{"d_mlp": 1536, "vocab_size": 14534, "qk_norm": false, "attn_scale": 0.175, "init": "normal", "init_std_down": 0.00315, "batch_tokens": [65536, 131072, 262144], "seq_len": 256}
Each number is 200 + 20 x the weight over the matrix's rms, rounded and kept within 0 to 999. Layers, rows and columns count from 0.

# down: layer 5 MLP down (transposed), 1536x384, rms 0.0574, rows 427-526, columns 256-287
# up: layer 5 MLP up, 1536x384, rms 0.0649, rows 428-527, columns 256-287
down427,129,211,215,223,189,196,210,200,175,201,215,196,193,229,150,226,193,188,218,200,207,210,206,211,191,223,173,186,208,210,250,222
up428,206,176,185,197,218,210,177,185,203,205,218,191,193,204,204,206,186,214,212,170,192,189,205,204,191,209,193,193,220,190,201,229
down428,188,159,199,163,220,208,191,206,180,223,223,207,195,210,187,197,185,254,213,181,194,238,221,181,226,235,158,222,178,210,217,215
up429,225,207,175,203,207,222,203,203,188,242,233,183,207,209,207,197,182,176,183,222,211,197,179,215,206,243,185,196,204,182,181,184
down429,197,188,206,204,166,189,179,176,194,197,185,189,206,212,205,179,204,187,183,206,186,191,186,201,215,169,188,229,184,193,189,173
up430,225,191,185,175,192,181,213,190,198,203,191,205,205,175,201,214,157,184,162,222,186,185,184,209,214,164,173,191,216,180,228,189
down430,188,206,203,214,188,251,183,181,187,211,186,199,211,207,186,176,208,194,173,175,171,205,201,183,224,155,210,178,170,200,200,201
up431,204,188,222,185,173,218,193,211,161,189,156,154,211,214,215,203,184,210,184,210,238,206,184,216,209,228,201,181,202,217,216,187
down431,234,204,230,187,193,178,211,168,217,173,177,213,173,222,218,169,199,210,209,197,201,232,213,244,217,213,225,199,230,238,208,190
up432,217,194,188,231,173,221,183,229,161,199,208,211,224,184,193,221,189,214,200,185,190,200,215,188,218,198,166,203,192,195,177,179
down432,205,197,184,192,187,198,202,224,203,211,206,196,162,176,189,230,207,190,200,181,217,211,205,175,202,215,236,208,189,199,222,197
up433,218,223,214,198,195,199,175,227,188,216,194,221,242,207,240,214,220,203,238,218,222,185,224,175,189,201,189,185,203,191,183,191
down433,126,180,207,161,221,193,222,202,213,167,198,180,190,183,139,212,201,214,203,201,207,192,205,186,199,227,199,225,214,215,196,183
up434,217,196,167,201,200,210,215,207,171,236,179,227,244,191,173,224,171,189,198,221,249,201,228,179,184,210,213,221,188,184,203,161
down434,246,194,194,199,215,168,185,241,202,215,186,187,213,176,203,198,206,211,203,203,195,207,174,208,168,188,187,185,206,217,205,223
up435,217,182,205,220,204,223,212,246,205,204,189,201,202,200,178,212,179,203,215,210,212,197,206,209,188,228,167,231,217,201,205,199
down435,177,204,217,201,187,243,213,211,185,200,190,212,200,226,214,227,206,181,210,187,218,197,209,221,208,196,194,177,236,213,180,205
up436,206,222,225,181,218,217,228,170,219,222,198,194,221,192,192,186,196,203,195,201,185,205,198,212,185,246,199,185,200,216,159,230
down436,153,207,215,213,233,229,170,202,191,191,219,202,214,224,214,196,208,231,213,213,205,198,196,193,199,166,212,189,171,227,222,185
up437,194,202,188,226,191,183,200,222,206,188,214,205,201,194,225,211,194,211,185,212,165,197,171,222,174,218,184,206,177,207,233,203
down437,202,199,223,214,212,218,202,191,180,182,170,205,195,226,197,199,198,218,199,207,201,204,194,176,211,163,226,186,232,211,178,220
up438,229,200,180,239,181,207,185,218,212,218,190,209,192,167,207,218,196,174,187,195,190,165,182,191,158,221,209,196,219,187,198,165
down438,212,226,211,181,194,196,168,205,182,208,215,208,203,174,213,199,202,167,169,220,219,164,218,192,218,205,180,204,213,183,215,219
up439,221,210,201,189,170,202,214,206,192,218,172,213,205,156,208,201,168,212,183,196,144,162,233,184,177,200,155,225,204,180,213,210
down439,217,194,243,212,209,189,211,202,198,178,205,186,198,193,216,200,195,178,202,195,210,194,189,235,198,213,218,230,210,177,206,232
up440,213,215,173,164,194,202,210,197,220,221,205,193,212,195,232,188,191,226,222,169,187,183,215,195,199,230,193,215,205,213,210,188
down440,164,219,164,207,204,174,187,212,194,210,201,215,217,190,182,213,189,223,214,198,236,179,197,225,212,207,193,224,246,229,170,192
up441,215,208,182,200,191,205,181,199,201,196,194,201,199,213,197,243,185,220,174,181,170,215,204,168,171,195,178,207,219,192,236,204
down441,216,190,239,225,173,207,189,227,197,186,179,232,175,207,220,199,200,192,210,218,195,175,195,192,194,214,205,173,213,196,185,168
up442,229,164,194,190,174,212,158,215,162,164,261,195,232,174,214,200,187,169,179,207,231,177,212,205,195,225,162,208,214,159,237,218
down442,205,228,195,176,196,163,207,234,225,169,183,187,217,214,247,194,194,178,189,204,245,232,208,208,206,185,236,209,234,213,171,193
up443,215,176,218,162,228,212,218,194,177,192,203,216,221,222,209,228,184,230,183,181,185,208,210,203,186,176,198,185,228,191,181,183
down443,213,190,226,178,166,200,208,174,197,214,232,173,225,166,159,215,189,182,177,219,243,206,173,198,204,226,227,192,190,192,235,174
up444,206,198,198,223,195,183,229,196,171,232,154,195,234,150,192,220,206,210,186,221,201,181,226,172,157,183,229,175,226,175,241,214
down444,205,223,214,201,176,197,229,171,227,194,223,217,205,214,183,198,220,204,209,232,207,198,164,217,207,245,197,251,207,202,200,166
up445,227,188,186,209,188,221,197,173,197,210,196,148,189,205,223,195,191,207,199,227,169,201,193,152,206,189,195,207,237,171,230,175
down445,269,212,185,203,212,200,176,138,210,202,212,201,202,213,217,269,249,184,199,186,189,228,212,190,190,203,186,201,203,190,175,197
up446,220,203,172,256,231,203,159,154,199,204,195,182,181,171,185,191,224,217,211,213,229,187,183,197,186,205,208,190,178,201,240,216
down446,207,211,172,240,170,201,238,174,183,180,165,221,174,196,220,194,205,162,225,219,211,187,185,152,204,165,169,190,204,204,215,180
up447,214,176,181,183,197,234,207,182,146,192,180,209,200,164,172,210,221,190,181,168,174,196,214,200,197,211,205,178,195,203,198,213
down447,212,195,197,214,212,199,229,202,205,231,246,230,200,205,237,217,205,202,196,189,196,226,212,184,190,205,188,214,223,211,230,171
up448,219,195,173,221,191,175,217,216,179,240,220,181,199,176,224,181,186,221,190,174,219,158,178,189,205,204,162,196,210,200,202,219
down448,170,189,217,203,183,208,201,190,203,194,211,222,206,184,225,179,180,164,205,169,212,194,175,145,235,155,189,183,201,212,197,248
up449,216,194,226,202,194,222,191,209,160,197,209,182,223,201,210,199,200,216,216,223,185,204,190,203,217,195,190,213,219,197,191,200
down449,172,201,213,203,208,193,184,214,189,187,220,209,223,227,209,222,207,237,214,211,176,193,218,193,221,224,224,233,207,191,180,206
up450,207,193,201,185,193,198,171,189,188,183,188,201,218,192,181,212,205,207,183,171,228,195,217,192,179,193,208,199,212,190,182,210
down450,219,211,210,224,205,162,204,215,209,236,232,174,206,213,248,179,198,140,207,226,205,192,203,190,189,211,204,184,202,173,187,168
up451,213,185,197,211,201,177,179,172,191,207,170,197,184,187,184,186,204,185,195,208,193,204,236,199,187,237,227,162,213,189,209,171
down451,163,205,184,192,267,199,179,203,203,189,236,234,192,202,236,207,198,237,214,194,195,209,233,215,191,212,204,224,188,201,225,201
up452,204,193,189,208,180,166,175,160,219,186,201,156,230,189,186,205,197,211,177,211,168,164,211,202,175,223,233,204,181,182,231,180
down452,210,162,223,216,238,190,196,209,207,207,229,193,198,219,214,212,213,183,170,208,203,196,206,234,224,192,189,186,200,218,202,174
up453,220,202,189,221,186,207,196,212,169,191,180,204,219,183,170,216,186,177,205,220,204,195,177,187,186,227,184,191,202,176,217,198
down453,208,222,191,188,201,175,198,192,195,174,198,234,202,204,156,217,221,199,195,177,188,211,186,185,213,220,205,187,194,143,220,205
up454,210,159,198,229,224,241,188,179,210,212,228,170,215,207,222,224,194,188,214,241,183,156,166,149,167,207,186,205,240,194,208,199
down454,200,217,164,236,193,241,196,164,199,200,199,226,193,210,189,218,214,190,189,209,184,202,219,177,217,225,184,207,197,215,191,228
up455,212,220,174,172,222,205,170,248,207,201,198,175,220,223,256,204,208,232,190,200,187,203,203,148,186,212,187,181,276,154,199,185
down455,193,174,176,244,186,164,200,200,227,179,189,219,245,206,241,188,227,172,204,203,162,204,189,165,234,194,210,172,167,207,186,189
up456,233,159,166,187,170,199,213,233,185,188,189,212,213,183,195,207,179,199,166,187,245,169,217,166,166,213,133,207,230,211,224,222
down456,227,224,188,190,236,205,175,176,220,195,156,208,199,178,219,218,187,203,198,176,207,253,224,177,200,155,198,214,182,176,200,215
up457,239,217,219,207,200,189,212,193,218,213,212,199,206,181,192,179,191,213,196,198,189,170,220,185,213,203,214,208,227,214,216,198
down457,130,175,187,224,191,209,180,221,208,195,192,174,194,182,189,240,189,200,212,164,191,216,190,191,229,199,177,174,203,188,200,193
up458,206,210,207,194,202,164,161,209,204,186,200,181,190,174,199,207,176,207,209,190,216,198,193,191,200,219,142,222,216,188,189,203
down458,223,216,167,229,222,215,197,200,207,191,167,231,196,143,221,173,209,190,194,189,226,208,176,206,232,202,195,219,176,215,189,192
up459,210,192,201,177,229,190,211,209,230,192,189,191,177,154,219,176,212,193,198,177,218,201,180,175,198,193,186,201,182,193,177,200
down459,219,188,189,225,194,214,194,203,205,197,172,202,215,210,179,212,167,203,196,204,214,209,199,189,211,187,208,185,191,212,208,209
up460,212,257,217,194,235,191,157,211,192,195,245,204,225,217,216,202,223,207,201,189,189,224,205,213,207,186,203,181,188,205,183,211
down460,227,182,181,210,207,167,202,155,189,173,180,193,198,258,199,194,202,201,188,208,194,199,214,230,173,186,206,197,204,196,192,183
up461,216,217,180,149,212,172,216,158,240,214,184,216,221,193,190,194,226,188,182,176,206,202,227,227,203,240,192,223,214,180,170,212
down461,191,179,206,199,182,218,190,205,203,195,192,203,228,216,195,219,201,199,166,214,181,178,202,215,195,205,233,208,197,184,193,197
up462,209,184,205,163,163,195,208,209,195,213,180,183,180,168,209,201,176,224,172,205,168,171,178,203,209,214,175,170,257,202,180,189
down462,233,251,179,200,200,190,224,192,209,214,193,145,236,163,203,183,197,144,199,220,175,202,213,175,180,215,161,198,190,205,239,194
up463,202,190,188,235,190,197,191,189,219,184,176,182,191,195,208,180,163,219,192,193,220,205,164,221,197,191,214,188,220,175,162,186
down463,238,167,152,181,211,244,209,179,196,206,181,190,162,159,201,187,230,211,168,201,226,165,155,219,198,202,213,179,225,199,227,189
up464,193,175,216,226,202,160,185,203,222,180,182,210,219,206,194,197,181,193,208,207,198,200,190,179,184,225,197,207,213,198,184,200
down464,270,216,231,177,209,226,208,179,221,189,189,224,213,237,195,203,237,196,217,215,179,218,168,215,191,212,192,230,204,234,194,224
up465,215,208,204,213,201,221,239,206,215,214,209,196,214,210,228,233,188,176,204,208,173,214,202,196,197,210,222,150,201,202,202,168
down465,192,205,201,168,201,178,210,156,209,213,175,198,182,222,176,192,209,215,175,213,177,273,209,186,207,194,217,201,185,218,195,200
up466,210,195,186,181,190,180,217,225,204,182,225,201,215,188,231,209,180,180,181,216,202,208,208,182,178,219,179,193,189,226,220,178
down466,249,219,260,200,206,202,157,211,215,184,171,223,173,195,200,239,195,177,193,222,182,182,207,166,190,194,181,216,195,159,178,170
up467,225,190,231,225,201,182,229,211,173,212,171,211,202,167,200,197,182,228,193,203,200,187,213,192,186,217,232,197,212,216,215,166
down467,203,231,192,203,222,166,213,218,195,210,146,197,191,215,224,191,227,219,226,191,252,213,193,164,187,224,200,215,198,223,216,198
up468,214,213,178,207,229,232,207,197,195,229,217,169,187,225,227,210,194,203,200,187,197,182,211,176,151,231,200,193,224,188,193,222
down468,190,170,191,172,220,194,162,175,168,221,209,205,188,172,190,180,201,216,193,223,212,207,180,184,196,176,208,219,204,217,182,193
up469,219,196,188,230,228,239,180,216,169,203,220,162,223,178,195,167,216,209,194,193,210,187,214,171,179,198,228,217,224,189,191,175
down469,197,234,178,202,205,221,193,202,195,233,131,183,190,214,191,189,185,220,200,186,192,201,187,222,187,188,165,189,204,230,218,200
up470,218,177,196,227,179,207,181,181,206,202,181,188,178,179,225,192,202,216,216,220,197,204,238,211,211,238,211,223,193,142,203,178
down470,172,239,217,204,188,222,169,205,219,210,198,217,207,185,213,209,204,213,197,188,225,230,184,235,239,209,197,202,225,202,218,259
up471,204,208,188,192,204,199,216,221,180,211,194,215,209,213,224,202,233,200,167,206,216,172,198,203,186,195,204,191,189,224,177,213
down471,170,213,224,191,207,211,189,193,214,222,225,205,214,175,188,167,173,178,203,175,207,193,191,201,192,201,177,208,233,199,209,188
up472,212,182,200,180,170,215,195,207,225,223,194,209,223,218,238,214,208,203,179,198,215,211,185,204,200,213,175,207,180,156,178,227
down472,206,217,195,217,215,158,200,226,163,198,207,199,191,177,243,238,186,205,215,224,222,223,170,228,166,195,211,182,254,213,216,211
up473,236,228,213,250,161,209,188,198,259,202,201,219,199,231,220,202,169,199,182,206,169,183,173,168,158,216,192,197,222,191,215,162
down473,251,216,163,188,187,170,173,181,205,198,183,239,157,202,213,241,187,197,207,186,243,201,156,220,195,160,225,196,210,243,226,211
up474,214,209,203,189,189,229,174,180,201,210,194,205,210,189,210,225,189,197,183,186,178,214,199,184,196,211,169,208,206,174,195,182
down474,202,179,222,217,196,198,219,216,202,211,194,189,207,178,213,207,226,197,199,220,203,177,214,189,194,210,208,222,209,172,224,206
up475,215,173,226,182,206,239,168,236,195,232,213,180,238,162,218,196,194,200,145,215,193,183,228,212,204,167,217,179,236,176,189,183
down475,154,194,153,209,179,186,189,221,195,217,191,228,208,214,217,214,185,178,185,148,210,183,203,198,176,223,212,202,220,239,229,206
up476,213,209,194,196,189,211,197,210,193,236,203,167,216,195,201,206,184,208,196,223,193,193,180,193,205,199,171,191,190,217,204,183
down476,208,149,184,157,193,218,192,190,236,195,187,202,214,222,164,213,197,205,194,200,211,215,194,183,203,191,208,215,209,174,180,187
up477,206,201,182,205,199,204,185,188,184,210,186,221,213,209,211,208,213,214,194,232,185,200,205,215,199,207,184,192,219,203,160,185
down477,171,222,208,194,179,220,198,214,197,224,218,166,173,192,140,210,202,233,144,168,222,222,219,159,238,219,178,200,183,144,233,220
up478,216,194,183,175,180,249,197,223,212,215,187,212,177,194,209,208,187,212,202,226,188,187,180,193,183,213,215,174,214,225,257,178
down478,185,208,223,181,170,219,191,196,154,222,226,184,219,200,187,216,212,205,227,212,194,183,226,170,214,186,176,222,206,209,191,203
up479,222,172,204,213,196,193,192,205,198,209,178,196,198,185,204,193,200,221,192,200,186,186,211,199,173,195,232,197,210,207,245,168
down479,220,197,203,212,192,202,226,215,228,207,167,204,223,199,184,214,212,211,203,149,201,200,215,190,218,206,162,230,204,179,183,241
up480,209,200,192,193,195,217,205,222,168,192,240,183,229,224,220,197,204,220,209,202,195,207,185,184,173,209,221,214,252,214,199,219
down480,186,220,196,205,168,177,192,206,199,214,191,221,182,203,200,182,218,190,203,189,190,241,190,220,177,221,230,191,211,179,212,207
up481,209,265,182,203,198,231,172,247,172,196,170,175,200,204,186,204,189,188,171,211,229,203,202,204,160,211,190,183,221,186,213,196
down481,205,217,204,199,179,208,228,215,213,193,172,190,199,192,163,212,205,214,184,179,214,228,222,192,233,191,216,178,196,199,194,221
up482,224,197,208,185,196,164,179,203,204,220,200,167,223,211,194,206,224,277,180,182,213,203,180,198,190,202,190,171,197,206,173,186
down482,163,207,227,180,238,198,206,197,205,152,182,210,208,199,219,235,195,182,200,219,199,218,197,202,207,196,182,201,179,216,207,184
up483,213,199,192,184,165,181,188,189,178,208,225,233,215,227,180,208,162,195,189,201,200,165,203,214,171,219,147,199,210,160,189,169
down483,176,213,205,227,183,205,200,178,241,174,210,205,227,187,172,229,225,207,202,227,208,177,182,219,188,202,204,245,156,225,227,221
up484,208,215,192,213,177,230,193,186,195,209,182,172,216,205,166,219,195,211,203,218,217,208,182,183,162,188,195,202,192,197,171,171
down484,196,185,200,198,229,188,212,217,190,192,241,213,201,225,209,184,233,192,173,208,188,179,222,193,190,203,203,174,189,200,200,231
up485,212,194,220,195,192,216,191,245,143,202,210,161,198,174,246,182,171,195,210,220,180,192,220,213,205,207,215,191,190,193,171,200
down485,218,217,211,192,196,198,199,207,197,150,188,205,192,205,205,206,212,189,220,199,174,217,205,186,192,192,201,236,203,180,208,169
up486,213,179,188,188,175,193,209,206,174,210,182,195,209,183,200,203,203,202,205,185,229,197,217,196,196,221,236,213,219,157,195,232
down486,224,177,225,213,210,165,158,205,184,195,233,189,209,214,198,208,210,216,220,184,215,227,208,185,219,189,203,201,168,212,212,219
up487,206,196,213,213,181,177,193,216,196,198,234,180,204,206,199,214,173,212,189,217,220,175,221,190,204,194,199,203,193,180,216,206
down487,111,220,169,211,214,196,179,182,189,188,202,197,199,188,179,224,186,227,193,208,215,190,180,203,198,195,206,183,219,201,198,185
up488,203,172,183,226,137,189,191,197,237,231,179,236,213,174,227,194,205,201,232,187,207,185,214,199,195,200,207,162,192,159,236,188
down488,122,217,172,193,207,214,221,211,195,213,194,221,209,214,179,175,215,192,199,221,162,252,176,193,221,234,223,189,204,192,166,182
up489,215,187,219,183,191,179,218,172,179,188,250,209,190,183,204,235,178,239,204,196,204,176,163,210,201,221,212,167,228,189,188,218
down489,185,198,211,235,192,205,195,169,169,206,188,198,183,195,206,209,196,165,216,206,214,170,182,204,233,143,192,190,236,214,185,235
up490,193,178,190,177,171,183,196,219,187,208,153,234,218,180,208,209,189,176,186,182,178,180,201,189,205,221,191,202,230,184,207,207
down490,176,193,219,229,225,224,194,220,214,194,208,185,175,210,200,196,215,199,221,186,226,235,187,198,204,174,206,206,179,220,198,211
up491,225,200,193,212,199,229,219,180,198,218,184,190,167,207,188,204,189,211,223,175,169,187,203,182,197,205,201,142,221,195,176,201
down491,206,204,213,211,198,185,198,195,143,188,208,233,195,211,198,161,193,227,235,214,213,183,177,203,194,224,199,181,177,211,205,202
up492,211,180,156,207,192,184,215,196,196,218,229,193,208,198,199,203,208,204,210,208,177,143,194,180,159,213,186,182,180,194,235,189
down492,139,185,203,216,249,202,242,205,232,199,190,175,200,213,199,174,170,198,189,216,220,210,207,216,202,162,245,217,177,223,231,226
up493,229,201,212,223,207,207,184,198,225,211,231,182,221,216,206,219,190,239,188,236,217,172,178,200,183,206,203,192,215,195,171,193
down493,196,198,196,178,223,218,183,211,194,191,212,149,211,181,215,217,232,211,197,185,189,195,201,217,182,194,215,222,183,173,213,200
up494,214,200,183,213,188,208,217,193,210,196,229,201,184,183,256,206,228,185,177,210,176,200,230,188,203,230,172,190,224,200,180,231
down494,167,198,215,170,190,193,200,175,180,224,174,175,245,210,191,194,202,215,216,212,246,187,173,215,191,156,215,221,199,211,196,207
up495,201,154,213,186,228,199,176,207,217,206,199,209,210,229,218,217,194,196,199,207,209,197,191,215,202,216,198,187,200,203,180,162
down495,172,189,188,214,173,198,205,194,189,196,190,180,220,193,180,180,191,172,185,210,214,225,206,176,182,185,228,175,195,159,207,236
up496,214,205,196,237,180,233,186,234,193,214,213,233,238,196,215,232,192,208,220,199,235,197,204,188,208,196,172,193,221,130,218,191
down496,183,207,220,191,204,173,202,170,184,235,178,196,178,197,210,219,211,195,186,201,215,211,245,200,210,201,172,175,203,193,173,205
up497,226,215,217,236,220,219,200,210,224,212,203,165,202,203,181,206,195,216,204,210,190,184,162,216,175,217,198,179,172,169,190,197
down497,227,209,183,206,211,207,193,236,180,196,206,199,210,219,234,200,165,171,205,208,213,174,191,184,198,199,170,226,213,170,202,202
up498,201,199,213,196,213,202,189,205,187,187,208,213,201,190,197,199,158,185,203,226,205,189,212,209,196,188,173,200,208,210,236,229
down498,227,193,179,210,188,182,197,182,181,227,221,207,204,217,244,179,210,193,201,180,180,210,197,191,200,228,185,203,202,167,172,161
up499,223,198,217,156,210,198,207,215,186,202,198,213,222,191,176,172,186,205,201,176,219,199,163,168,220,246,196,226,202,159,191,215
down499,204,198,210,162,202,218,200,191,219,148,224,209,209,197,222,217,196,187,181,171,170,188,217,236,144,181,161,197,205,228,191,183
up500,225,180,207,209,217,212,153,198,196,209,216,206,181,200,181,210,230,163,217,203,208,164,182,211,168,252,200,204,218,179,199,208
down500,236,217,203,177,227,205,225,228,225,175,184,214,202,155,198,235,204,174,225,196,211,181,229,213,206,228,153,187,200,169,207,177
up501,213,201,189,210,175,178,202,198,222,207,202,195,231,180,209,182,204,187,185,170,209,179,228,186,188,253,196,210,194,193,219,238
down501,208,189,200,200,187,189,215,208,198,225,184,190,188,202,207,198,184,243,214,186,191,179,189,209,196,150,198,205,222,215,185,202
up502,214,214,183,183,225,190,217,197,197,199,210,239,166,215,197,181,221,186,191,223,186,187,231,200,194,201,175,186,194,199,202,211
down502,256,195,183,229,204,204,190,218,217,227,190,184,206,194,205,196,226,202,191,215,250,186,216,219,190,216,220,211,181,173,204,164
up503,201,209,216,188,200,194,183,217,194,204,186,187,183,205,201,181,221,191,214,188,195,200,178,200,160,189,175,219,197,188,203,164
down503,199,188,208,177,193,208,197,207,199,218,189,203,200,204,210,174,198,202,202,184,213,212,205,200,232,197,237,203,229,189,197,203
up504,207,201,171,186,184,226,192,198,199,201,245,239,218,148,194,217,161,202,172,177,170,175,202,201,202,242,161,152,222,219,175,184
down504,239,173,197,196,207,181,168,226,149,212,163,189,207,199,214,179,211,217,201,198,175,178,170,160,226,217,212,214,230,207,178,192
up505,221,198,205,197,205,205,194,218,196,200,167,225,209,213,198,193,185,252,202,185,203,211,162,225,187,214,167,200,201,188,197,218
down505,206,230,211,203,184,205,209,214,201,214,200,177,213,228,213,205,184,199,211,173,188,174,187,188,201,218,161,201,221,202,197,247
up506,205,182,198,196,211,184,213,223,182,216,222,216,203,183,174,221,188,204,201,232,177,219,221,188,195,203,226,211,210,212,192,150
down506,181,205,202,202,179,206,228,166,223,232,182,176,242,195,212,170,212,186,205,174,197,213,193,195,177,198,202,218,211,165,211,238
up507,219,232,205,175,190,181,181,235,246,206,187,217,187,203,193,201,213,206,209,203,186,182,223,173,173,222,225,202,180,201,216,183
down507,219,172,168,227,180,207,197,190,171,227,204,205,207,194,250,177,225,202,179,202,172,226,199,213,205,213,182,201,232,195,231,229
up508,210,199,199,177,219,204,227,256,162,192,195,212,212,213,207,196,232,202,198,200,213,194,249,220,174,235,200,218,199,185,198,183
down508,202,215,234,174,204,223,218,190,207,188,245,153,200,220,174,189,184,194,232,221,210,205,186,190,212,152,191,168,199,194,188,208
up509,210,204,223,180,208,230,168,203,203,239,193,206,200,200,230,244,181,238,163,182,185,204,185,231,207,176,226,182,245,168,238,161
down509,198,205,194,156,199,191,208,198,221,185,190,205,213,169,199,137,220,240,173,188,210,169,204,208,201,194,237,214,223,188,173,196
up510,204,191,199,169,199,216,154,199,210,187,203,193,229,184,179,212,149,196,202,214,241,199,185,199,197,196,187,204,210,208,186,214
down510,196,176,198,227,209,205,247,212,211,188,179,197,230,198,192,187,207,206,191,221,189,217,215,186,192,166,212,194,188,195,229,216
up511,216,169,191,202,196,208,131,212,246,187,240,214,208,207,218,194,205,211,244,208,223,170,205,217,193,237,188,199,203,168,246,155
down511,217,202,194,163,226,180,141,169,196,187,168,190,166,236,181,228,207,242,214,223,174,169,191,207,261,256,257,213,215,218,201,206
up512,204,183,198,192,193,193,191,233,208,223,193,216,174,179,178,240,174,203,191,220,183,205,193,169,184,224,202,200,202,205,177,189
down512,137,214,202,189,219,178,206,207,194,190,200,215,199,196,215,201,221,176,196,186,175,191,211,209,208,196,213,213,199,199,186,209
up513,214,197,216,208,202,184,197,186,215,193,196,210,194,164,183,183,191,207,213,182,185,214,203,189,191,219,213,207,186,194,218,190
down513,125,199,187,209,211,215,212,207,197,188,216,217,227,193,215,195,212,199,204,187,205,174,196,208,181,178,198,180,221,211,161,184
up514,213,191,203,215,183,214,198,192,184,217,177,209,221,195,190,211,203,190,226,173,198,185,169,190,171,221,217,178,195,205,198,163
down514,207,154,237,221,188,194,193,189,175,181,198,209,226,198,189,204,223,180,210,135,183,193,165,210,203,228,235,184,214,215,176,199
up515,229,200,195,209,207,166,189,185,215,195,184,201,200,194,200,199,237,181,173,247,173,198,163,184,175,238,220,167,209,201,181,195
down515,253,205,182,179,184,158,187,193,220,174,204,206,188,231,189,242,148,184,199,186,214,215,202,157,186,191,186,200,220,212,203,165
up516,208,185,187,203,176,182,205,228,155,202,219,201,197,190,218,237,209,225,163,242,176,157,197,179,212,210,141,186,216,184,223,174
down516,251,192,198,228,150,214,204,231,219,181,218,185,227,211,181,179,201,179,219,210,180,211,192,213,229,192,195,192,166,185,219,170
up517,209,207,224,191,189,187,175,234,178,189,193,175,203,188,211,172,200,239,247,189,196,209,193,195,202,219,194,192,201,199,192,201
down517,227,174,218,191,164,203,238,172,211,219,209,215,220,216,216,230,203,257,225,188,190,167,214,183,216,186,185,200,198,203,204,185
up518,230,176,217,219,190,250,234,219,201,201,210,169,201,198,234,177,199,210,206,180,177,183,187,240,193,183,169,175,229,150,233,193
down518,214,199,186,222,215,220,179,162,212,224,206,209,185,180,187,182,207,226,217,201,184,164,217,203,192,191,156,175,199,201,157,196
up519,226,174,209,186,229,186,229,193,229,199,155,207,234,184,236,210,213,225,161,189,213,200,166,196,226,205,208,161,217,224,217,232
down519,184,247,176,159,172,238,201,176,154,215,235,182,189,213,192,196,180,207,172,177,172,228,183,189,157,183,162,164,205,200,207,201
up520,208,194,202,246,213,208,211,215,189,187,208,191,234,184,190,228,203,177,189,218,188,208,211,190,191,209,231,183,208,170,191,188
down520,182,204,186,166,195,192,179,194,210,211,180,204,192,215,214,184,200,206,195,178,232,199,195,208,218,207,158,212,203,226,201,205
up521,205,183,190,198,142,163,169,175,204,226,214,222,247,157,210,180,170,153,174,225,190,194,201,171,203,194,186,229,209,206,212,177
down521,210,212,235,248,204,201,192,241,198,201,228,206,186,235,184,213,190,175,209,166,191,201,217,220,189,186,213,195,199,204,177,195
up522,207,169,187,204,210,181,212,191,229,220,211,227,230,199,186,222,215,225,217,239,191,193,250,167,183,211,234,183,206,177,204,200
down522,194,204,171,176,236,186,208,170,220,205,211,194,225,204,231,217,204,227,215,219,156,208,219,211,206,201,201,185,178,209,184,224
up523,218,195,198,190,217,184,179,240,172,211,183,169,211,206,224,219,208,189,170,177,220,208,179,191,205,202,201,176,213,223,179,202
down523,185,211,233,206,181,189,215,188,190,183,203,198,209,219,169,177,184,199,211,177,237,160,210,180,198,209,160,195,188,194,200,220
up524,223,216,192,213,200,190,199,206,213,222,167,201,209,219,203,202,178,168,195,179,206,202,197,191,162,202,193,184,202,181,194,209
down524,208,206,210,158,182,189,185,218,187,172,202,207,190,199,182,208,220,216,222,226,161,206,234,212,221,180,192,193,193,196,221,197
up525,213,185,231,190,152,226,182,211,223,213,180,227,208,202,208,215,161,214,207,185,208,176,164,191,179,221,214,236,207,197,247,174
down525,221,207,247,193,214,209,178,202,180,189,187,244,159,209,213,190,204,197,209,165,185,178,233,184,178,203,184,221,205,163,193,192
up526,209,207,224,173,192,170,200,178,181,195,193,182,202,185,231,199,206,231,215,255,188,158,213,186,185,230,216,199,261,168,227,222
down526,237,213,225,231,229,209,204,241,200,192,168,195,227,214,214,185,216,203,216,230,182,208,235,219,210,194,244,168,209,205,175,167
up527,209,139,186,170,231,204,153,216,211,191,207,196,168,201,200,227,189,211,183,230,201,215,208,187,183,169,198,166,212,201,178,176